config.yaml
n_head: 2
n_kv_head: 1
norm_place: "pre"
qk_norm: false
init_std_o: 0.0131
init_std_up: 0.0605
schedule: "wsd"
decay_fraction: 0.528
Each number is 128 + 24 x the weight over its row's rms, rounded and kept within 0 to 255. Layers, rows and columns count from 0. The size above them is the row's rms in percent of the matrix's.

# layer 11 MLP up, 384x96, rms 0.338, rows 185-220, columns 0-95
size [ 90  98 100  99  93  89  98  91  99  98  97  97  94 101  93  90 100 109  97  99  95  95 106  99  98  97  96 107  98  95 107  97 112 109  96  97]
[[148 154 125 108 116 130 130 105  80 149 139 137 170 126 111 142 117 175 119 156 163 134 184 100 131 127 142 172 158 132 123 183 117  99 109 111 124 139 140 145  90 139 103  71 117 106 159  78 121 160 113 130 124 122 125 160 172 138 156 101 119 122 145 121 131  82 155  98 123 130 155 141 109 120 140 131 123  88 122 109 108 143 132 114 106 121 111 128 132 174 141 137  96 124 102  80]
 [118  87 155 117 116  94 115 105 114  81 123 145 113 147 149 154 158 146 142 121 151 139 136  82 150 101 153 169 164 121 138 141 161 111 138  94 115 107 150 125 147 107 113 104 100 138 151 112 155 118 129 148 157 164 114  83 164 153 162 145 155 113 138 149 137 103 143 119 141 108 122 176 122 123 116 112 115  96  93  96 144 112  83 112 134 112 156 120 158 169 133  68 109 104 103 127]
 [138 119 181  94 132  83 107 137 115  90 147 134  96  83 137 117 172 129 137 140 176 127 146 119 135 109 141 120 151 155 127  98 154 155 148 169 136  82 122 126  99 161 103 143 118 105 110 158 106 101 139 147 193 115 152 120  98 130 175 139 127 100 136 133 137 108 105 118 102 101 135 106 155 145  96 137 105 151 146 142 118 151 134 109  92 130 156 113 150 127 149  86  96 145 149 120]
 [107 123 118 127 142  90  98 127 124 119 154 117 115 143 136 162 122 177 101 131 112 180 139 109 144 145 131 117  88  93 135 165 147 121 101 105 139 131 176 163 163 139 111 134 117  99 113 110 121 141 135 172  95  97 144 138 145 126 126 140 100 155 112 140 145  94 149 106 138 115 143 110 118 119 129 126 137 186 129 173 128 104 129  79 142  82 122 155  97 152 153 166 112  68 125 114]
 [154 119 120  77  77 149 109 119 134  93 110  96  73 157 119 179 112 134 128 117 127 115 119 124 134 115 138 127 106 132 166 124 140 126 106 131 135 123  92 107 142 119 152 145 166 142 167 123 101 122 118 144 134 125 119 159 104 138  74 144 109 168 131 122 169 147 114 134 171 109 144 105  92 100 129 171  84 127 135 110 147 135 123 167 110 135 120  80 160 130 124 142 186 128 126 103]
 [127 156 118 156  94 125 111 143 101 162  80 164 115 121 153 144 161 124 161 133 107 124 183 123 113 151 140 120 114 146 106 135 137 114 102 147 116  98 108 102 123 135 141  78 135 156 103 148 123 115 111 173  86 100 124 140 119 165 147 111 155 112 143 133 166 158 166 112 150 127 114 168 106  80 134 144 117 141 162 149 100 130 161 150 130 139  89  88 170 146 121 156 153 112 116 120]
 [151  70 133  85 145 154 112 125 145 114 106 151 129 135 126 157  94 122  78 183 148 129 140 149 135  84 133 104 140 124 124 143 126 118 111 127 133  95 127 147 147 114 135 153 145 103 158 158 114 114  91 144 152 173 152 115 123 102 153 133 154 171 188 128 108 153 145 112 122 121 129 106 146  92  87 125 116 142 123 114  86 134 150 176 130 116 127  95 171  88 127 125 150 134 132 105]
 [135  93 141 155  96 135 114 149 130 138 149 149 132  84  78  95 172 138 130 145 140 119 121 109 125 139 136 127 137 125 115 120 129 115 105 161 106 155 144 120 162  92 132 128 145 167 138 121 108 124  63 170 146 140 104  92 125 115 151 124 117 112 147  91 117 113 191 160 150  95 150 108  99 122  95 114 120 142 106  94 132 150 126  98 145 117 101  72 132 125 136 136  89 145 170 156]
 [116 147 135 107 106 152 183 144  79 120 129 119 110 148 103 144 116 153 125 144 150 109 125 170  82  91 131 102 133 150 138  73 148 105 123 130  93 127 112  65 114 107 130 122 110  92  93 148 130  95  96 107 139 117 137  69 146 112 151 150 125 150 146 102 178 166 136 155 144 127 137 143 125 124 169 103 117 147 153 117 122 132 160 133 129 129 153 149 136 153 145 137 117 133 166  97]
 [103 132 176 145  98 126 124 106 120 111 145 150 127 111 100 145  90  99 114 130 151 181 148 101 145 104 134 143 106 103 115 122 141 109 114 130 161 144 142  78 141 124 115 117 118 130 144 145 131 128 127 153 169 112 160 167 147 165  78 102 156 116 121 153 156 130 152 147 136 113 105 132 144 107 127 122 152 134  59 106 157 148 126 148 179 162 155 123 120  70 132 137 142  88 135 148]
 [118 159 115 173 133  55 130 166 137 135 114 124 108 125 154 191 152 192 122 113 170 157 134 151 120 136 149 123 108 140 168 112 114 150 120 135 103 130 124  74 138 127  94 108 149 148 129 141 145  95  99 102  88 112 109 124  92  97 152 116 137 134 127 146 153 123 109 143 112 134 103 112 112 114 114 149  99 158  97 107 128 103 122 171 124 119 170 119 117 161 146 107 141 121 134 132]
 [140 112 146 119 120 145 141 132 116 155 182  96 105 119 128 140 128 168 145 155 144  93 109 117 190 135 153 132 119 110 128 136 166 171  99  98 133 103 130 132 121 137 134 133 132  93 132 103 116 129 144  97 105  86 187 150 153 126 113 173 137 167  94 128 146 117 138  96 127 112 165  77 124 133  96 117 144 166 157 130 116 144 134 106 150 120 135 159 142 172  77 113 156 129 131 112]
 [ 96 144 144 162 115 106 138 154 126 158 111 132 107 157 163 172 105 153 133 163 104 109 139 122 130  98  97 126 147 103 135 144 121  98 110 148 108 129 155  99 106 115 160 141 149  81 104 130 140 139 123 136 144  75 117 105 105 104 165  82 133 133 154 138 144 115  77 165 108 139  91 102 133 136 103 101 127 149 108  91 143  89 161 121 145 128 167 110 164 148 152 122 129 129 163  85]
 [141 162 121 131  75 133 134 156 104 108 113 136 117 106 147 138 128 152 116 154 131 108 138 101 141 141 156 153 140 176 175  86 127 151  84 105 123 118 157 113 140 139  81 119 119 138 115 129 114 141 101 125 130 133 147 120 117 127 137 145 136 162 128 119 126 175 135  93 148 120 103  41 120 107 158  74 140 134 123 107 154 144 171 134 123 128  94  85 151 129  98 135 103 140 164 138]
 [128  74 158  98 106 138 112  73 135 146 124 120 149 144 135 113 130 130 137 129 108  93 158  86  99 145 179 149 141 118 139 107 140 109  93 100 143 158 129 134 136 115  98 122 131 100 139 127 152 127 122 143 115 150 155 144 124 122 155 159 142 123 141 154 171 157  71 119 147 142 108  81 101 133 136 168  83 156 113  88 120 126 110 129 111  68 128  84 147  99 117 139 115 108 112 122]
 [ 94  92 137 130 117 143 162 191 119 146 129 115 160 146  96 149  85 152 152 137 129 148 132 114 120 134 122 116 115 117 119 119 127 120 125 105  78 132 161 128 131 177  99 147 112 152 127 138 138  95 139 105 118 154  75  83 140 123 148 103 126 126 147 137 130 132 128 109 158 180 101 156 172  79 143 110 135 147 144 128 161 139 157  90 108  99 129 141 127 141 178  95 124  88 143 113]
 [134 111 124 109 104 123 153 102 118  98 103 122 125 137 177 121 129 149 131 139  93 103 141 122 125 105 137  88 159 146 171 144 137 146 115  93 112 166 158 139 151 157 120 110  51 142 109 119 129 133  95 147 102 156 142 135 131 145  96 152  98 107 140 105 167 111 124 139 123 109 100 138 145  58 159 112 140 138 116  88 112 170 148 121 133 125 141 109 174 173 108 141 130 118 137 155]
 [130 151 171  84 118 115 138 116 166 119 131 119 137 137 128 125  78 116 132 142 166 138 134 133 184 116 113 127 152 147 138 179 141  98 121 122 132 145 158 114 155 159  54 139 104 135 136 131 146 127 133 120 142 125 136 105 140 122 178 164 107 129 122 134 135 110 132 140 103 114 124 144 115 136 149  59 171 148  92 160 125  94 118 163  92  90 137 104 110 109 136 159 124 139  97 107]
 [124 162 121 129  89 153 120 130 131 122 133 165 110 101 132 102 142 126  79 139 168 137 136  93 171 104 123 155 108 102 138 114 153 123 135  97 120 116 160 145 117  94  70  69 145  97 115 131 119 113 106 112 119 120 101 122 150 172 173 136 147 105 122 115 108  76 136 167 169 135 162 137 145 141 130 149 156 158 118 123 107 148 159 103 122 136 117 164 129 169 147 136 122 136 109 164]
 [118 109 132 145 137 110 153 105  94  90 126 136  76 138 155  95 166  91 146 131 136 117 136 101 181 134 100 119 154  86 104 138 101 118  92 174 168 136 117  84  98 125 140 175 105 123 136  84 142  86 122  97 140 143 147 116 150  90  98 142 139 145 116 110 143 105 157 125 130 132 149 130 116 128  88 157 123 122 129 123 108 119 108 156 161 173 128 149 123 104 128 103 133  89 149 134]
 [128 104 120 166 129  71 139 137 112 172 148 105 117 118 126 113 160  93 116 139  95 116 155 116 141 106  68 108 116  64 102 119 150 133 135 106 145 142  84 136 154 152 123 162 139 106 113 133 152 145 149 157 119 102 139 141 153 112 118 125 128 105 139 107 206 119 104 140 153  83 164 112 142 151 132 121  99 120 173 173  95 147 113 145 120 125 127 110 118 136 132 136 136 132 109 129]
 [107 104  97 124 138 134 119  90 184 106 174  90 133 155 108 166 155 130 131 166 103 113 149 134 150 121 127 104 211 131 146 158  99 132 111 130 139 134 134 127 148 128 140  80 141 137 120 132 139 143 103 132  98 134 110 127 119 152 131 133 183 104  95 117 106 128 133 147 145 114 124 106 111 123 110 144 144 147  88 126 127 147 156  84 196  90 128 145 122 134 123 118 150 108 126 167]
 [142 117 104  95 131  69 173 110 119 110 126 116  86 152 128  95 150 137 147 172 126 114 150 133 142 160 166 158 115 161  90  77 120 118 121 108 154 115 130 126 151 112 162 104 121 128 110 126 195 137 140 123 176 151 157 116 134 104 151  94 143 103 132 127 166 129 131 124 101 108 123  84 140 123  79 167 123 147 165 131 141 112 108 147 132 144 123 133 133 138 135 121 110  96  89 128]
 [122 163 145 121  93 126 127 108 141 103 138 122 153 149 142 140 127 190 126 128 149 137 142 166 137 124 139 122 100 126 137 118 114 121 108 170  95  88 130 109 155 106 130  94 183 110 107 121 101 118  86 141 175 127  82 136 112 135 135 101 119 120 103 103 111 144 102 114 149  99 110 137 156 122 197 127 123 126 175 142 112 122 138  79 170 122 167 143  80 135 150 143 119 115 129 110]
 [161 138 112 149 104  95 114 124 113 152 158 105 131  64  80 123 158  84 135 104 148 107 115 153 148 100 115 113 133 137 154  93 118 139 123 141 121 113 176 160 148 159 135 137 127 110  89 153  90  99 111 111 149 122 108 107 191  86 113 168 147 115 162 161 122 132 123 152 128 113 143 116 110 153 138 136 149 161 122  93 150 127 137 125 118 152 134 102 109 159 105 165 151 128 157 138]
 [129 118 116  55 157 120 130 138 121  96 130 120 122  87 129 141 131 101 142 141  80 121 125 152  84 156 173 162 119 155 135 109 167 110 152 134 139 145 144 133  92 154  93 146  92 134 127 101  99 141 134 162 181 105 139 111 107 132 167 124 149 130 117 141 172 163 128 118 149 124 144 110 115 115 135 136 124 185  99 127 147 135 126 160 168 115 128  84 151 121 114 171 122 122 119 111]
 [147 163 107 197 151 100 135  94 136 151 134 185  92 121  90 174 103 119 128 135 153 130  89 156 114 120 110 148 173 181  85 113 108 155 128 128 154 116 143 139 118 142 112 127 123 121 118 118 109 115 102 123 166 158 126 113 143 120 127 148 112 111 126  99 173 106 143 154 146  96 100 149 172 139 120 104 131  99 133 101 119 101 112  94  92 165 149 135 122 141 123 137 112 121 113 144]
 [133 108 134 143 132 128 111 106 127 135 113 100 129 168  94  82 132 167 128 120 148 166 172 102 111 145 143  93 103 186 157 156 152  98 127 146 123 143 124 145 142 130  80 103 128 152 167 138 109 147 149 123  87 116 110 151 151  95 127 106  87 113 135 107  96  95  71 120 130 136 109 156 116 122 107  82 121 136 145 112 135 158 140  97 120 119 115 105 153 136 135 107 107  98 148 177]
 [125 152 107 131 107 121 135 138 129 155 104  86 126 105 101 108 113 139 134 129 168 103 130 137 115 117 139 151 140 129 174 115 141 169 154 123 136 107 174 126 170 175 115 133  94 155 137 154 132 134 168 105 150  66 123 121 113  84 113 131 147 133 145 104  87  99 148 160 134 126  80 156 126 115  88 114 128 165  99 120 113 141 159  71 143  96 114 103 117 134 157 155 117 126 119 155]
 [100 157 157 145 131 164 120 128 121 103 111 173 138 132 138  95  84  98 140  99 112 130 116 149 137 131 171 121  95  98 114 131 176 180 124 105 113 104 114 144  77 121 108  90 159 128 101 146 123 141 140 152  96 141 136  93 146 137 176 120 148 130 155 132 128 117 113 150 118 123 158 153 156 118 135 126 120 131 183 105  99 129 101 119 175 135  89 122 131 122 171 152 143 156  96 141]
 [ 88 161 162 111  91 134 162 101 170 100 143 172 123 136 127 172 123 102 170 117  86 122 185 138 153 148 168 127 131 155 107 106 136 106 125 142 110 134 140 142 109 151  82 131 167 172 108 124 121 121 137 121 147 130 109  92 136 145 158 125 111 122 106  90 135 107 164 128  79 109 106 127 105 138 113 105 147 151 145 146 160 114 120 132 124 125  95 123 133 174 131 141 104 133  90 113]
 [158 129 112 176 133 108 171  97 141 124 126 139 130 130 119 107 143 148 104 105 118  58 147 133 146 132 133 129 148 103 110 165 167 148 147 148 113  74 108 150 140 162 142 150  84 138 128 100  93 143  95 142 163 144 123 130 148 132 129 111 182 128 102 111 151 112 186  83 120 122 122  82 104 137 138 113 137 129 136 171 117 139 118 130 114 143 167 133 119 144 148 156  97 156 148 119]
 [133 134 133 149 125 138 146  81  85 149 156 116 129 156 113 144 117 121 124  95 186 165 140  91 128 161 152 105 138 146  75 156 137 147 169 105 107 135  98 142 102 148 124 145 145 135 121 142 148  95 104  73 120 149 110 105 131  93 127 103 136 103 139 146 112 133  92 116  83 152 126 140 124 146 120 171 144 111 115 127 123 167 116 204  88 115 142 132 132 143 101 135 139 110 132 117]
 [116 124 149 101 101 146 150  98 156 132 129  91 139 107 114 120 127  63 155 151 130 166 161 111 120 163 132 177 148 143 119 126 172 132 181 109 133 123  72  94 125 124  84 118 132 140 155 159 129 135 114  95 100 135 114 140 125 176 138 113 145 162 130 145 145 128 137  98 110 145 111 125  97 171 118 130 175 168 132 133 107 111 153 123 125 145 108  78 150 124 118 118 125 150 123 154]
 [128  93 203 139 115 131 115 111 127 135 157 117  97 138 117 159 158 135 114 137 133 145 159 140 161 107 138 150 127 125 135 112 147 176 117 147  95 104 150 110 153 110 134 136  99 119 152 148 137 190  95  76 162 124 138 118  93 135 109 110 112 132 138 100 144 139 150 104 142 136 115 139 110 131 146 174 156  98  92 131 103 127 140 136 120  77 122  99 184 127 131 121 124  77 132 105]
 [125 120 107 117  97 103 111 102 115 110 120 112 178 152 138 134 117 154 132 177 130 148 141 165 124 112 102 116 161 102 130  96 132 173 104 129 110  62  85 165 106 133  92 114 154 121 124 112 148 123 119 138 129 148  78 160 121 119 145 123 143 133 188 109  91 148 117 110  95 163 131 131 139 109 128  93 198 115 104 120 133 145 129 148 118 118 122 123 117 119 138  85 123 116 122 161]]
# layer 11 MLP down (transposed), 384x96, rms 0.353, rows 185-220, columns 0-95
size [ 93  90 113 113  93 110 100  94  95 106 105 111 100  89  91 105 117 104  92 104  90 110 109  97  80  93  91 108  92  96 113  91 116  85  80  92]
[[ 98 152 129 139 158  99 121 111 161 149 129 141 108 137 135 108 159 142 128 118 101  91 102 118  81 110 122 110 131 133 114 142 111 141 105 133 128 113 105 146 141 150 152 162 148 125 141 123 133 105 154 114 152 127 117 123 112  99  83 103 100  50 113 132 146 164 146 206 174 105  84 137 168 143 141 108 119 129 143 110 153 138 138 144 124 122 116 117 140  88 184 113 115 115 142 103]
 [132 131 104 138 173 128 113 144 138 131 139 130 142 154 120  92 103 178 160 121 117 117  67 149 142 165 107 142 124 114 102 107 139 157  96 153 133 102 125 115 130 105 137 156 140 134 184 182  99 115 120 129 100  73 137 162 154 126  96  94 125  98 140  93 160 142 134 159 139 115 104 142 141 145 132  94 122 127 141 116 130 122 115 143  75 147  97 101 146 121 131 177 141 118 147  96]
 [118 154 150 109 128 134 116  95 120 136 164 133 129 127  92 142 102 132 110 120 165  89 147  97 176 117 138 126 118 182 136 121 151 114 125 133 181 117  89 143 125 111 110 116 132 146 110 126 112 128 145 143 122 190 128 116 140 100 151 118 150 143 108 116 107 139 124 163 110 154 166 163 137 145 160 127 120 103 164 101 148 122 137 147 113  66 124 179 164 118 152 138 192 101 137 121]
 [ 94 118 129 124 141 149 131 163 116 115 142 111 171 144 138 134  77 146 139 110 145 121 122  93 141 134 111 146 114 117 100 110 119 167 147 161  75 146 104  73 105 112 141 123 172  96  97 129 116  99 113 163 159 110 167 158  91 131 125 123 136 155 127 153 141 126 149 123 187 185 139 137 108 132  99 111  88 165 115 118 164  98 135 128 134 125 125 125 117 162 146 105 113 132 147 160]
 [141 124 117 145 107 174 130 143  91 131 134 110 172 150 132  93 158 150 132 178  62 126 127 143 134 136 119 106 118 143 139 132  82 138 131 156  78 188 112 155 141 155 134 115 134 113 126 148 173  84 151 110 135 111 149 116 130 101  96 100 163 106 111 121 158 118 112 112 121 144 149 111 146 135 123 103 133 108 122 158 150 120  87 160 142 125  98 142 141 159 139 153 143 152  77 130]
 [173 122 163 167 103 104 105 147 138 107 150 109 146  83 143 165 120 142 134 114 139 130 140 131  87  99 154  98 100 105 139 155 109 136 153 139 127 142 142 123 108 152 149 150 109 167 121 137  95 100  99 107 153 124 158 193 153 130 107 145 152 108 140 170 120 116 130 137 136 111 113  93 130 162 149 107 130  94  62 132 119 125 143 123  95 107 132 162  70 149 108 145 141 136 124 131]
 [139 118 113 149 174 188 127  97 135 143  82 132 106  63 126 120 150 132 143  94 113 138 114 126 180 118  81 126 140 112 119 124 154 155 131 105 151 112 106 134  82  94 186 132 138 118 113 141 122 131 105 136  81 136 118 163 126 139 120 125 116 134  78 158 167 126 143 120 114  88 168 160 126  82 114 143 134 110 129  94 150 109 126 144  99 126 127 132 147 126 134 112 131  99 137 139]
 [122 144 136 114  93  97 126 119 130 100 113 120 119 124 130 160 130 145 150 121 168 143 136 127 150 120 152 105 152  95 125 140 146 153 129 122 114 124 178 163 140 112 135  82 182  71 104 107 127 164 106 172 100 167 138 170  93 108 129 164 134 133 116 159 100 121 133 141 167 137 144 138 116 134 105 110 123 145 134 149  87 111 115 106 125 150 117 120 131 129 133 117 128  97  42 100]
 [141 129 130 115 112 123 137 128 117 129 134 117 149 138 149 134 164 106 101 111 120 168 131 109 171 125 103 159 113  82 156 169 116 148 132 140  86 135 134  88 177 145 144 138 122 173 130  72 115 141 128 143 115 109 115  99  76 124 129  95 129 126  89 123 108 100 151 135 125 158 136  97  93  99  73 125 168  86 119 112 116 108 117 140 142 128 179 143 157 132  97 141 106 127  88 136]
 [111 157 102 167 126 112 141  90 111 118  86 148 158 130  91 131 102 113 113 104 177 108 133 115 106 111 154 137 170 158 127 176 127 125 136 137 133 103 128 109 135  71 160 151 135 133 168  95 104 146 127 128 103 116 149 111 117 131 113 128  93 161 112 141 103 141 112 172 110 101  94 115 117 137 127 149  98 145 110 160 125 152 106 158 162 163 127 135 127 144 150 127  77 163 175 122]
 [142 119 137 122 128 146 134 144  92 136 103 150 143 128 151 100 147 144 188  70 126 101 184 137  89 104 137 143 168 128 157 154 153 117 126 122 112 135 115 106 141 112 155 132 129 145 153 116 115 143 131 117 117 118 154 124 169  90 108 167  79 117 113  79 162 132 135 134 101 139 156 185  90 121  91 175 155 131 148 120 115 121 145 134 122 112 129 153 127 110 109 102 125 165  98 118]
 [111 141 176 135 102 127 126 110 128  86 138  80 100 111 140 132 128 103 107 134 100 115 156 108 141 111 125 127 105 155 104 164  92  75 113 170 139 132 119 189  93  94  69 118 133 132 163 139 122 123 133  93 177 114 132 132 144 155 139 119 115 176 142 115 112  93 124 150 101 112 147 142 148 140 129 103 128 104  99 111 173 139 125 159 107 149 145 132 126 108 142 135 127 103 137 170]
 [ 82 141 130 112 117 137  91 162 148 103  90 135 144 196 129 105 120 140 127 123 112 107 125 148 132 112 161 145 115 158 135 169 142 150 128 126  92 101 155 142 140 112 149 145 109 126 131 160 112 153 148 147 153 106 104 106 104 142 144 115 147  88 112 117 118 134 128 115 133 136 138 156 105 110  75 112 117 115 132 118  90  81 137  86 167 155 110 152 180 155 127 136 107 193 124 147]
 [ 90 105 119 134 155 160 144 125 141  97 113 145 134 149 118 150 101 121 140 132  86 149 100 146 122 121  83 163 141 105 157 156 139  84  96 171 110 123 104  89 111 122 147  70 133 128 116 155 158 102 137 135 123 141 128 115 146 132 115  97 120 112 116 127  80 122  91 135 115  73 152 174 121 124 106 194 106 139 122 138 130 129 109 131 135 165  93 167 131  99 144 156 132 110 122 107]
 [122 165 109 187 129 125 148 116 159 133 134 123 116  91 127 150 136 124 107 126 162 115 146 126 162 145 127 108 132 137 115 158  80  89 107 105  74 124 105 177 138 144 141 100  94  87  83 137 149 111 126 134 118 160 120 167 120 147 136 143 134 102 125  98 144 108 131 133  89 127 155  93 130 132 117 147 135  99 140 150 102 135 119 151 138 125 145 164  71 159 119 118  91  95  80 143]
 [116 107 136 138 124  85 130 150 130 149  90 137 160 125 123 110 127 116 181 156 133 116 149 154 151 158 105  98 121 132 127 172 130 141 154 141 109 141 150 139 113 143  86 110 150 139 108  86 114 117 140 161 165 107  95 111 125 119 132 182 120 148 128  94 152 109 191 125 121 122 180 108 194 108 160 168 126 101 136 140 133 110  88 131 163 124 124 118 120 130 122 170 119 116 138 139]
 [ 88 125 117 118  92 143 133 150 107 125 129 134 137 168 126 100 135 131 154 159 133  71 133 168 134 132 131 173 124 130 167  89 126 151 145 133 144 137 114 139 108 175 122 134  93 138 137 148  88  91 137 121 153 141 127 120 102 164 151 179 127  86  95 101 152 173 146 115 102 128 133 167 120 178 116 124 102 118 124 126 118 138 132 102 132 121 120 102 117 106 193 129 143  98 166 112]
 [128 156 114 136 117 132 144 123 170 136 134 128 155 150  95 124  85 145 122 153 145 152  97 133 172 100 141  90  94 117 136 107 141 121 122 126 124 119 150 138 142 146 123 141 138 120 169 150 134 142 110 103 169  87 153 103  69 144 119 149 167  89 105 124 164 172 122 136  95 178  95 137 100 132  91 128 129 124 130 108  96  96 154 109  93 126 137 138 162 136  79 114 158 137 139 164]
 [152 172 118 117 170 132  85 144 110 113  95  88  85 170 151 160 179  91 134  96 105 120 101 119 126 134  79 114 108 177 120 124 128 126 129 123 171 144 155 115 178  75 119 121  97 105 154 129 120 147 128 110 106 137 150 126 100 122 158 127 128 105 126  66 112 142 119 130 138 148 119 124  96 168 142 131 113 139 138 138 138 126 147 131 127  83 122  98 126 113 137 102 121 107 112 118]
 [123 124 165  84 121 107  82 114 137 115 153  79 123 101  93 101 123 113 146 144 104 123 141 151 117 141 105 136 131 131 114 131 115 113 153 150 134 129 132 110 126 142  99  99 170 153 153 128 120 121 152 156 111 134 103  47 101 176 135 145 108 113 133 143 118 131 171 141 109 129 110 121 153 106 132 122 131 103 172 121 130 139 132 132 106  81 126  79 165 139  92 161 149 186 131 148]
 [146 158 120 137 158  95 120 145 130 134 146 123 179 125  79 128 140  97 135 139 176 103 104 139 112 124 119 118 106 134 147 115 161 144 130 137 126 117 102 112 126 142 123 126 121 162  80  97 176 131 152 130 168 143  87 128 137 127 141 182 133 116 146 101 115 131 148  87 139 100 157 138 118 125  53 139 100 129 110 152 106 130 119 142 107 127 147 157 137 163 129 142  88  78  83 131]
 [143 105 117 120 134 195 135  95  86 142  99 151 130  74 124 115 140 117 131 126 160 127 116 138 122 132 170  98 161 143 124 151 138 121 143 138 141 118  88 102 171 153 155 136  78 163 112 113  80 137  94 156 142 101 128 129 134 119 133 101 118 136 147 128  88 139 113 101 124 144 112 109 116 123 109 100 126 109 135  96 138 128 153 157 119 148 178 158 118 116 102 176 170 126 115  82]
 [175 140 114  91 147 136  83 138  74 133 142 146 133 117 103 112 114 133 124  98 131 152 156 120 154 122 162 122 162  88  95 112 149 138 135 123 133 156 117 128 117 168 129 130 158 163  83 120 169 163 126 100  82 124 139 140 122 154 138 129 134 125  85 144  89 106 132 143  92 135 136 132 131 176 159 138 151 145 134 155 172 109 166 151 115 122 102 127 180 133 137 146 102 121 159 150]
 [128 108 162 126 105 169 156 128 150 128  91 151 160 137 109 113  98 112 149 145 178 139 139 131 127 144 129  93 143 106 106 148 151 138 144 159 133 148  87 157 129 137 147 113 110 117 132  67 101 145 130 123 171 154  92 111 124  94 133 149 112 132 119  89 194  74 145 139 103 153  89 115 123 115 135 138 139 158  95 126 113 105 102 147 159 133 141 121  94 105 129 171 144 149 109 135]
 [ 97 133 130 147 148 140 145 109 188 143  99 119 134 171 154 117 128 117 156 146 121 132 132 106 124  88 136 153 138 142 139 158 129 112  66 182 110 131 107 101  88 130 139 138 153 162 156 138 170 163  83 145 104 119 161 118  78 151 126 132 109 141 113 125 167 160 117 108  97 107 125 165 134 151 134 147 131  88 129 159 158 134 115 151 138 128 131 150  96 106 161  95 117 107 138 143]
 [137 135 150 117 132 130 113 162 157 138 151  95 104 144 149  95 104 187 166 145 186 104 133 155 166 111 123  86 134 127 113 115 137 158 158 118 151 140 115 154  97 156 118  80 124 108 102 143 124 165 133  90 132 105 107 153 113 161 109 123 101 153  98 132 134 131 137 123 120 180 136 143 180 107 102 159 131 141 149 152 134  86 127 140  92 121 125 108  87 123 125 102 125 104 110 137]
 [161 146 121 139 153 120 101 178 165 118 135 112 145 148 150  95  91 153 121 121 110 171 136 108  94 141  73  81 118  89 155 189  97 121 109 116 121 115 131  84 117 145 111 127 144 100 159 123 137 103 132 137  98  70 107 154 119 124 138  97 124 125 117 122 165 127 122 160 146 124 143 124 108 139 106 134 150  92 141 172 104 144 147 140 123 119 141 124 144  84 111 125 150 110  94 107]
 [130 122 142 127 150 119  81 122  91 124 103 156 175 139  91 121 147 100 139 135 108 147 162 118 102 174 143 101 174 129 121 108 137 132 182 138 134 152 136  99 131 136 174 130 139 151  85 108 127 157 104 100 149 157  96 109 128 103  77 130 114 132 144 126 125 141 110 135 152 136 116 121 130 187  98 149 140 126 147 150 150 120 112 138 151 154  82  94 112 147 138 109  75 147 132  95]
 [128 141 105 162 119 134 138 128 185 119 167 103 159 113 123 119 157 120 126 138 139 129 141 129 138 115 105 120 122 143 132 156 120 139 112 122 134 173 124 128 149 117 148 152 144 138 141  93 129 125 116 143 145  75  96 190 131 162 103  90 123 151 119 142  93 125 106  82  40 124 155 159 150 126 147 107 139 150 115 104  98 109  93 116 105 137 146 116 120 135 103 180 151 152 108 106]
 [158 167 114  99 130 118 105 107 140 122 159 113 156 138 121 149 153 110 148 126 141 100 146 163 129 165 136 151 147 113 155 160 125  95 167 136 110 133 125  84 156 157 140 147  96 137 154 139 117 120 137 104 132 121 156  94 154  95 152 115 105 121 100 152 143 157  90 185  89 140 132 131  94 116  74 121  92 132 129 178  90 124 112 144 166 123 140 130  85 133 128 170 110 106 130 139]
 [130 155 145 118 112  87 120 125 118  93 158 130 146 153  93 139 125 130 163 126  82 111 151 124 168 143 122 145 112 132 134  56 142 120 140 105 110 109 115 165 101 132 181 145 150 134 110 135 121 163 148 158 148 125 137 128 141 143 128 162 127 105 101 132 115 138 134 116  99 117 171 133 129 104 111 131 151 154  75 128 129  97 124 181 118  95 141 147 135 174  81 147 112 173 104 105]
 [ 95 107 102 154 107 107 136 105 117 182  69 128 154 153 117 140  88 123 102 139 109 115 155 121  65 128 127 122 176  99 160 128 146 143 130 149 154  96 112 110 103 191 149 111 116 107 117 149 110 105 143 127 143 100 130 120 153 135 118 103 130 133 100 160 127 113 122 101 170 156 137 180 138 151 122 124 123 113 151  95 154 160 105 101  85 130 117 120 150 101 136 120 120 109 130 141]
 [136 138 129 163 103 174 130 169 115 152 135 131 149 137 130 157  97 161 133 123 132 134 135 115 106 138  88 154 146 120 128  97 121 130  93 142 149 123 127 142 104 159 120 181 133  88 122 154 108 111  70 134 142  99 135 127 102 131 135 195 147 119 141 131 132  80 123  93  85 165 101 123  82 153 103 135 138 122 128 110 117 152 186 154 120 140 128 122 153 153  96 113 167 145 120 137]
 [120 111  98 126 148 128 114 105 140 140 107 146 113 125 143 142 106 147 135  96 125  90 111 160  87  88 127 108 110 138 111  52  91  84  99 149 118 128 147 145 111 121 170 102 135 181 103 108 103 174  88 129 133 159 116  69 133 118 112 104 109 114 113 127 129 122 139 121 109  98 156 139 133 104 101 150  96 133 120 126 126 109  74 132 151 105 136 121 131  99 111 135  97 128 122  87]
 [138 170  66 150 133 123 128 142 132 142 128 155 144  92 167 108 135 128 144 122 102 109 126 117 112 148 127  89 121 130 152 176 118 118 183 145 154 146 140 137 103 143 125 128 137 129 138 158 147  88 180 144 144  81 128 113 169 139 109 137 147 113 192 170 120 103 144 148 104 111 102 162 145 118 163 138 125 149 149 119 132 133 133 142 144 120 119 177 120 106 138 144 142 112  75 104]
 [ 93 118 130 147 116 124 119 107 142 105 104 119 148  99  92 113 169  97 160 133  90 130  93 101 136  62 135 137 104 147 154 120  88 119 145 159 112 122 123  91 110 158 104  70 126 129 155 156 136  74 102 124 140 143 151 123 142 175 142 124 115 120 130 171 141 121  80 144 127 131 122 141  95 159 151 108 130 113 154 151 130  89 133  97  88 127 162 117 150 144 111 139 127 116 124 150]]